{
  "num_attention_heads": 3,
  "norm_eps": 1e-06,
  "positions": "rope",
  "rope_theta": 10000.0,
  "rope_fraction": 1.0,
  "optimizer": "soap_variant",
  "beta2": 0.95,
  "lr_head": 0.00819,
  "max_grad_norm": 2.0,
  "decay_shape": "linear",
  "final_lr_fraction": 0.0,
  "doc_mask": true,
  "z_loss": 0.0001,
  "dataset": "wikipedia_en"
}
Each number is 128 + 24 x the weight over its row's rms, rounded and kept within 0 to 255. Layers, rows and columns count from 0. The size above them is the row's rms in percent of the matrix's.

# layer 3 MLP up, 1920x384, rms 0.178, rows 783-814, columns 336-383
size [108 103  97  97  96 122 120 102  99 102  98 104 100 105 104 106 107 105  87  95 109 127 109  92  98 104 111 102  92 100  98 104]
[[148 138 131 133  88 123 138 114 142  97 103 128 146 101  87 127 105  75 142 117 127 151 106 120 132 135 140  86 154  95 132 124  86 124 114  93 111 132 100 108 106 127  95 128 128 103 130 107]
 [ 94 122 120 168 134 152 102 142 117 115 150 130 118 133 128 128 149 108  82 164  96 120  91 132 113 150 133  85 126 118  88 133 117 141 126 119 138 100 124  98  90 130 143 133 115  62 122 117]
 [174 152  67 129 113 133 111 147  86 127 128 141 105 150 136 146 144 159 163 129 119 149 105 139 134 128 138 110 133  89 145 124 137 147 100 123 140 133 131 122 106 125 137 147 152 146  97 139]
 [115 128 154 117 117 109 149 118 114 157 134 142 118 120 163 132  95 128 113 146  81 134 147 152 113 161 119 103 118 133 116 108 136 104 116 138 106 123 150 148 131 161 159  66 151 118 163  94]
 [124 128 167 125 131 101 154 149 104 137 153  92 101 130 127 145 130 150 137 127 122  98 151  91  97 126 142 112 140 120 128 133 113 128  97 130 119 118 110 134 122 117 131 124 141 123  71 136]
 [151 108 134 124 134 102 146 139 159 143 138 122 116 111  99 123 114  98 155 129 114 107 166 143 123 110 145 146 119 166 126 135 135 134 157 112 128 116 110 146 132 165  94 118  99 150 168  78]
 [188  96 135 114 104 118 148 102 131 100  87 168 135 101 124 118 133  73 147 103 136 118  81 167 147 144 158 148 161 104 138  99 172 125 126  74  93 174 140 131 155 181 142  42 188 124 147 107]
 [136 150 142 119 112 124 129 102 135  94 139 112 127 171 104 149 118 127 114 135 127 154 137 164 127 110 134 129 157 122 128 137 128  94 139  99 166 145  88 125 129 136 119 129  71 127 127 146]
 [181  91 115  90  98 110 127 140 122 119 129 123 160 118 143  91  76 147 160 180 110 122 152 148 159  85 124 127 126 116 142 167 180 145 139 126 120 111 107 145  84 107 119  95 132 132 148 125]
 [113 155 122 148 132 141 107 145 179 146 134 148 177 135 129 130 154 129 156 108 112 133 113 130 150 163 156 132 101 175 144  98 165  86 100 112 131  81  68 120 130 133 109 146 147 102 146 144]
 [118 135  98 166 142  92 140 126 112 138 192 145 159 109 128 192 131 124 154 101 123  96 168 109 167 126 141 112 151  96 179  91 110 111  89  82 147 132 125 120 135 140 111  94 106  88 116 172]
 [101 118 154 121 140 146  82 120  86 122  95 136 102 119 157 120 118 132 116 116 137 108 163 150 142  96 128 168  98 123  92 124 145 171 184 150 122  97 105 137 104  84 133 163 125 122 125 129]
 [127 110 131  94 112 140 102 114 105  80  74 118 122 115 114 162 154 121 118 156 124  88 143 110 115 124 117 119 128 108 131 141 153 181 117 167 139 167 102 114 143 149 172 100 141 114 165 134]
 [164 163 156 145 159 121 156 140 114 142 143 160 115 162 112 128 170  86 138 198  42 184 117 131 196 101 128 130 113 167 151 125 145 121 133 104 174 114 125 138  97 131 110 142 133 118 101 170]
 [173 114  80 139 146 123  76 112 160 167 121 113 102 194 150 118  97 188 137 152 170 122 111 124 107 122 171 150 100  76 119 110 127 121 104  92 142 116 121 133 101 121 126 143 129 143 116 123]
 [161 102 110 108 150  71 118  90 143 141 161 111 134 163 123 133 132 114 117 105 135 106 191 177 143 152 122 125 134 132 115  90 138 131 142 166 155 123 136 112  99 130 158 103 142 113 112 149]
 [115 109 141 137 120 118 125 137 175 126 151  98 155  99 136 132  97 136 186 122 125  98 132 107 117 106 127 145 147 129 124 116 102 128 107 125 133 119 111 148 140 154 101 124 140 163 129 163]
 [115 167 108  82 118 153  89 122 137 130 163 166 138 141 147 192 120 117 169 141 134 147 119 160  86 132 129 155 103 128 101 122 109 108  93 151 150 119 172 103 106 147 155 123 139 177 146 123]
 [144 108  60  79 166  74 107 129 149 134 106 171 125 125  70  85 125 139 174 112 110 124 136 143 140 137 101 153  99 129 112 115 103 115 153 107 167 122  87 116 127 123 158 113 154 114 149 135]
 [111 160 165 127 125 148  86 139 119 142 136 117 105 176 117 137 123 158 116 111 205 135 143 170 142  85 115 148 130 116 124 157  96 151 152 111 137 131 131 187 142 157 151 103 150  88 148 141]
 [112 141 167 157  97 147 139 117 126  97 134 141 138 149 122 126 153 149 155 131 106 133 111 126  90 109 136 102 155 131  95 127 128 154 129 151 120 134 185 131 170 156 180  88  87 141 123 164]
 [120 172 134 135 120 103 111 101 154 127 172 133 111 156 151 113 134 146 157  80  79 118  86  99 185 100 139 183 147 135 146 107 149 110 126 110 120 126 140 113 139  99 126  77 153 146 145 115]
 [138 142 102 152  95 129 175 138 136 142 141 128  99 109 123 116 117 143 108 114 104  88 136 154  78 135 104 107 124 133 124 147 133 159 137 108  75 138 137 100 153  72 122 116 117 157 123 152]
 [126  99 138 163 146 134 118 120 143 118 112 175 147 104 145 163 117 122  96 124 144 155  90 153 116 159 155 133  97 171 125 140 163  91 174 106 136 131  97 133 153 148 136 100 103 156 142 126]
 [142  97  85  99 128 111 173 116 123 128 113 125 128 117  78 151 115 205 136 112 128 100 167 119 107 147 149 156 112 133 103 144 108 120 142 107  75 109 129 157 166  87 148 113 123 156 155 133]
 [ 94 166 118 150 144 124 135 120 145 114 103  93 126  97 136 139 163 165 152  96 117 115 144 156 125 110 122 161 144 121 145 111 121 114 148 118 112 110 173 114 156 134 168 131  84 152 139 138]
 [128 122 123 101 128 121 131 124 140 161 138 118 154 147 162 165 134 112  76 118  96  94 125 133 123 131 127 120 162  99 109 131 130 116 146 108 113 153 184 128 117 163 138 107 108 132 135 159]
 [161 126 130 159  93 135 146  86 188 116 157 147 102 131 132 134 168 132 128 147 126 105  85 135 148 121 108 123 141 123 141  96 134 114 102 138 107 133 130 119 115 159 134 103 165 137 115 135]
 [141 137 161  87 138 159 119 144 105 143 136 137 136 101 132 137 134 122 126 135 128 129 117 117 124 156 129 143 164 129 114 178 123 155 158  84 115 117 138 125 165 124 153 133 141 128 104 119]
 [163 148 136 117 163  87 124  83 141 169 128 136 103 136 143  96 172 100 188 116 140 112  84 194 141  97 130 134 117  74 152 126 166  80 136 147 119  87  96 136 155  88 138 130 112 110 156 134]
 [158 148  93 127 134  91 102 130 164 134  83 135 105 141 120 127 115 137 138 110  90 181 120 121 108 135 113 106 108 154 137 116 153 153 116 157  99  99 111 115 132 147 105 131 150 149 109  81]
 [154 123 134 144 161 121 162 109 116 138 115 120  86 167 110 149 131  89 144 113  66 121 144 157 181  99 122 150 115  95 134 102  76  74 131 138 140 136 189 165 143 129 108  91 131 112 125 126]]
# layer 3 MLP down (transposed), 1920x384, rms 0.181, rows 783-814, columns 336-383
size [110 104 100 105  99 109 129  98  94 100  98 105 103 117  93  96 104 101  92 101 106 111 108  97 103 102  94  96  85 104  98  98]
[[139  97 122 118 127 112 117 179 147 128 137 114  84 122 123 126 166  66 118 146 130 154 158 133 123 127 132 117 114 129 147 103  95 101 124 125  91 122 125 103 120 142  97 136 126 101 141 130]
 [ 90 158 125 189 105 128 144 122 146 108  94 127 163 146 138 148 104 157 115 168 125 154 145 124 119 119 112 112 164 137  73 138 124 140 161 134 147  90 164 148 113 150 138 140 155 140  87 136]
 [161 134 100 120 120 127 100 163 148 170 133 115 160 139 181 125 161 120 112  98 135 159 111 149 139 166 145 112 161 127 142  84 149 140 102 113 148  89 120 100 112 131 145 166 124 129 103 142]
 [112 126 118  98 112 117 107 150 172 126 107 135 141 132 144 106 106 173 109 188 144 127 148 100 143  92 135 137 167 140 143  97  88 114  81 132 124 121 130 133 157 155 134 167 107 141 192 145]
 [116 117  78 125 124 152 133 125 128 137  80 117 125 137 154 211 131 133 141 105 146  97 103 132  84 112 138 124 110 139 140 112 142 135 100 115  94  95  90 173  90 129 104 121 110  78 125 146]
 [104 140 120 133 117 102 128 128 129 171 110 104 131 112 127  85 123 117 121 126 110 104 117 129 119 188 122 139 140 137 108 141 165 142 133 103 133 133 109 132 133 129 137 163 127 158 134 133]
 [112 124 107 100 149 117 143 111  81 136 137 179 133 144 164  88 113  87 122 141 159  91 142 105 110 148 144 132 111 103 174 157 147 152  75 132 169 114 148 170 130 140 122 138 139 136 136 130]
 [ 92 127 129 146  99 108 162  71 156 133 134 101 140 110 173 119 154 165 122 112 129 150  93 134 136 167 170 134 125 138 139 167  83 142 113 106 127 118 109 118 136  98 131 122 149 131  86 121]
 [124 114 118 116 133 136 121 146 118 211 117 134 130 115 116 152 126  84 125 115 109 106 106 147 163 179  95  99 162  87 182  90 146 146 131 118 125 114 102 138 112 125 107 111 109 138 172  92]
 [151 128 134 138 159  91 136 133 143  92 110 137 149 119 121 127 181 106 124 159 119 171 135 161 131 131 136 123 148 129  79 123 152 124 119 150 124 127  77 155 177 108 139 145  86 128 108  92]
 [138 108 123 126 114  80 128 175 123 190 134 149 126 131 104 158 133 173 132 141 151 115 146  99 116 103 139 103 145  70 132 179 119 152  98 171 176 121 104 117  77 122 118 144 120 113 121 112]
 [105 119 123 111 133 107 114 152 137  97 130 136 155 132 112 151 131 191 151  90  81 129 101  99 129 115 122 164 143 144 163 114 142 129 146 141 104 170 152 120 152 135 103 142  91 119 118 182]
 [146 150 139 154 133 154 140 137  99 130 131 183  80 141 123 117 175 114 150 160 142  94 102  77 106 109 165 102 159 101 174 142 137 113  87 127 139 132 127 152 150 126  98  91 100 120 127 125]
 [149 123 133 105 149 167 147 156 116 132  90 112 117 132  76 100 137 132 168 139 129 188 111 163 134 126 164 102 135 134 166  75 165 107 133 131 138 115 157 127 138 151  74 101  99  78 131 128]
 [ 88 119 165 131 128 131  86 134 111  94 129 146 135 199 121 157 127 147 133 149 107 157 103 125 119 117 142 135 139 176 125 198 131 108 170 132 110  83 124  93 116 134 126  99 166 125 115 144]
 [126  65  92 131 113 123 111 138 156  93 138  97 126 137  83 127 176 102 132 113  87 119 118 107 186 147 122 118 122  98 119 138 147 123 136 141 135  97 135 115 130 122 128 115 112 110 143 163]
 [129 134 144 133  94 127 108 154 124 155  98  98 154 140 116 117 124 141  90 149 179 128 127 111 113  78 155 113 129 146 103 114 114 151 125 131  96 120  99 141 152 121 153 163  98 134 138 128]
 [136  80 141 151 135 139 138 136 136 123 147 113 116 134 103 146 138 125 134 138 115 182 120 162  78  90 122 159 131 151 169 115 110 134 134 104 124 139 130 120 153 137 124 123  97 174 167 128]
 [141 123 113 156 163 163 117 121 119 137 125 129 134 151 136 110 121 128 111 166 134 162 147 121 149 120 134 101 140 101 140 133 162 127 126 102 145 121 112 127 116  93  78 172 157 122  90 140]
 [146  98  84 123 135 116 139 121 138 136 131 164 127 119 119 136 130 136 133 118 130 181 147 122 134 138 103 110 133 126 104 153 131 134 106 108 133  84  85 111 114 125 116 128 130 118  86 155]
 [102 172 152 104 135 138 158 114 167  95 111 138  93 123 135 158 158 137 101 113 154 131 130 158  85  97 137  79 171 133  78 102 113 129 129 138 122 127 117 133 110 138 183  76 142 113 156 120]
 [144 128 126 134 137 152 143 126 132 162 147 134  99 126 152 109 116 134 135  99  69 150 117 122 118  91 131 101 142 108 145  70 128 124 134 126 136 150 108 118 177 119  89 149 147 139 117  88]
 [115 139 117 116 124 152 149 131  96 131 119 124 140 182 110 130 130 146 154 124 153 148 156 133 121 131 150 141 114 129 130  97 204 129 131 108 121 103 179 117 122 116 151 122  74 150 131  76]
 [153 147 159 131 145 102 120 178 154 134 142 111 151 165 159 128 130 150 124 134 115 139 144 111 105 106 112  87  98 150 164 127 140 117 103 142 145 116 104 128  70 114 116 133 109 135 139 156]
 [153 130 131 112 109 114  89  91 123 152 145 120 179 116 159 144 131 114 113 121 156 119 139 142 115 129 167 117 136 124 159 111 134 115 102 127  60  99 133 141 154 115 130 168 118 162 173 158]
 [159 138 133 131 125 131 122 126 119 150 135 157 121 136 138 119 114 160 188 113 105 146 115  98 115 181 117 127  85 120 107 138 125  92 161 159 148 123 113 139 169 122 127 141 140 131 120  98]
 [ 96 114  84 105 154 126  82 112 108  94 129  93 129 133 141  96 128 103 122 147 146 125 102 129  84 144 113 160 137 113 149 113 127 177  77 145 160 192  96 121  99  88 147 137 142 127 146 139]
 [133 175 158 115  81 158 130 106 115 131  89  99 106 138 109 148 156 128 142 155 130 121 119 125 122 140 164 167 151 139 148 118 131 112  92 141 126 148 116  81 132 121 139 156 122 109 137 162]
 [171 147 131 152 106 121 117 107 116 124 148 132 126 140 119 130 170 141 140 121 104  72  79 177 118  84  94 113 157 138 147  87 195 140 108 168 135 152 117 134  95 121 149 147 142 113 149 144]
 [121 153  96 119 135 141 169  91 102 117 126 120 134  93 106 155 142 120 148 106 123 164 136 139 104 119 139 148 110 134 150 121 151 158 149  60 114 132 138 165 128 120 114 149 132 120  94 153]
 [138 117 130 148 140 122  97 151 119 147  80 156 121 145 145  77  91 106 153 122 108  84 124 118 115 143  87 129 135 121 123 153 120 119 142 142 121 137 122 123 133 108 104 123 115 170 135 160]
 [100 156 129 117  91 123 118 130 109  92  80 129 157 109 140 123 109 167 107 101 128 119 161 121  94 161 144 128 112 125 153 147  94 112 185 120 149 109 130 146 150 146 127 167 144 117 147 118]]